config.yaml
n_kv_head: 3
head_dim: 32
norm_place: "pre"
init_std_qkv: 0.0625
init_std_up: 0.0625
beta2: 0.98
weight_decay: 0.053
final_lr_fraction: 0.05
train_tokens: 120100000
dataset: "wikipedia_en"
Each number is 128 + 24 x the weight over its row's rms, rounded and kept within 0 to 255. Layers, rows and columns count from 0. Numbers have three digits each. The size before them is the row's rms in percent of the matrix's.

# layer 4 MLP up, 128x64, rms 0.194, rows 115-127, columns 0-63
089:094101097145098110140118064134065123120131157112132129114111094101153187141172155134156129104152132114171153163133130121135124087118138129145131144140135148129158146151123101135158139115105146
095:140135107188096175183138107152124140125140148164120137113061121169130127145129168111129084112084175135141140098122116115155130115142128153132144132107122122171139115122124128124166143126140135
087:109126125096169145163110124076084154117172103135167124099146109098128156146166131130107156112077165166148087129120118104111160140141113139079139131148116135129134128132103109136132128099106137
098:133113129138145153151141187096163104123117124163162099132141127114148116134111103120122116107108140141136143110121117167132143092121125169108175161101086147099115114115104102176136196117131125
108:100145117157105150124127111092160063121128148147105109115129121106112143123105105098116108138164123149171088119169142103150152143141101130132131120134114130117127103152132078127111079179124173
094:145159107169142130142143131143142104143104112139124176127097142122113128164124146113114144176119144084135099122155099117102115128163161138124056118125105156080149151141112170147113119151098132
093:094114125159141101132126144158073093109126142142158139130121115110142124143114120158119121157133152097174111117125124078125153170142178076123114138099158165122163160133092115125116102109128150
123:148168133135112147123119130091127099137141146138106119113161149109082127134150162099153154092138103106125113153125081128121133080127165120107169128122134135119106182132142102167084150150086141
092:116142124149116105166153062101108119109146119130159102137079140155109124154122102140114119150135098116121125160172088070095131158116180112112152143104141126141122152140130136144100133160126115
118:105118116087083120097152128129108150143147137070111143154147119140129112112150121114154152112168105129156125153108124115082101157139125165133191096116121135144135154177128103114127131095144160
080:182134137135171114102164079127141117137124149130116101165093124121139135116135156112159166103117112073114105144104164124114151099115105106141087139126141112121129167140102128131107127099074153
101:144148162132091129123098149148129110124158135127175138125142094114119084168117150106158135100094114154143094114112117122154159152144110118149168184120146113082132141141106085096134136165113126
097:140111173139154142113140111087092103139107089166112126123144170098122174161148078151118104140097130110144132146117121146152151115108138109143118142089118144111147133154117144120141161090127188
# layer 4 MLP down (transposed), 128x64, rms 0.163, rows 115-127, columns 0-63
084:152132178150153184134122159134163160150125125119138143134137135161121155140077137147136144123153145112080094123154105188133131150114140133134104125147121143160113104138118115150107092162166094
091:124104099092129092103178174147115113098135126118140131133124145090161123148169119123151174168129109099124108148125139147098169182118136085115126142127114119115132134139142136165148113098082132
090:113199175134118154144145112147107089119084114127154117155142135151122106101116136112092117156126083085118144113149181110127139147103092129164115159142130130113104111123116142097118123155148128
099:138096115121123162121112146114121124120138121152134107139115080160183132121159094141140126135107146116128185106145153151126116123134145160144166154105118131116123117144079046173134105129120121
114:113110126145139143118128126136186099150140153167111150159133109144118111109105169130108105161152149124106116162130147112125131126149129128168155147086184150129158122152111124139153077145163178
084:119150121100148122112101140128086142082151137113153120133163160132147095121162140112167106100122137148149152122163121083156156105103094127098155148096152101143119108121184101119107169144119137
093:119160144109140146135148144126154137171131133142118125137120112121166175107163119092157133133153111164114123151086140176125143113151080176141151087141160123138101177090145137122106139139152135
114:128134123118142150146135117148102090096109127126091135148165151133110137143107139139095110110122134107119135130125108115153093125158205108090097156093127097139113131160179108174113157165114137
097:181126132069149148111127127162113155119167125141114132146147129151136125147105152108115152105125124101147179132085126120143117151141139156160144137145102156130105103122090060113114121133126079
091:164142114145120129112119134122104114117128148181133135103099113138111176153113136137144105145100162126083118107160130156150126107089162116129079122152124133100133092097113147159131125198112099
086:148186124141152135109205155118128121127125138144099119148148141127125155117127163133140110134147100081124108069148094144130155130101120138141157133121118175099144149140129143133148094119089093
096:128054124161148083166126140152131150135093112175100145105156141126102114133106112133138122143102090114113127171086145143117119097161120132151135122137124117098120162122115136121173122095150159
110:134097139132108131130144132130142094103106109130094111126160167105176137160166089144135121119130123113137126132089113101115149134157147104153116159144131194143128162151166144150136175074130126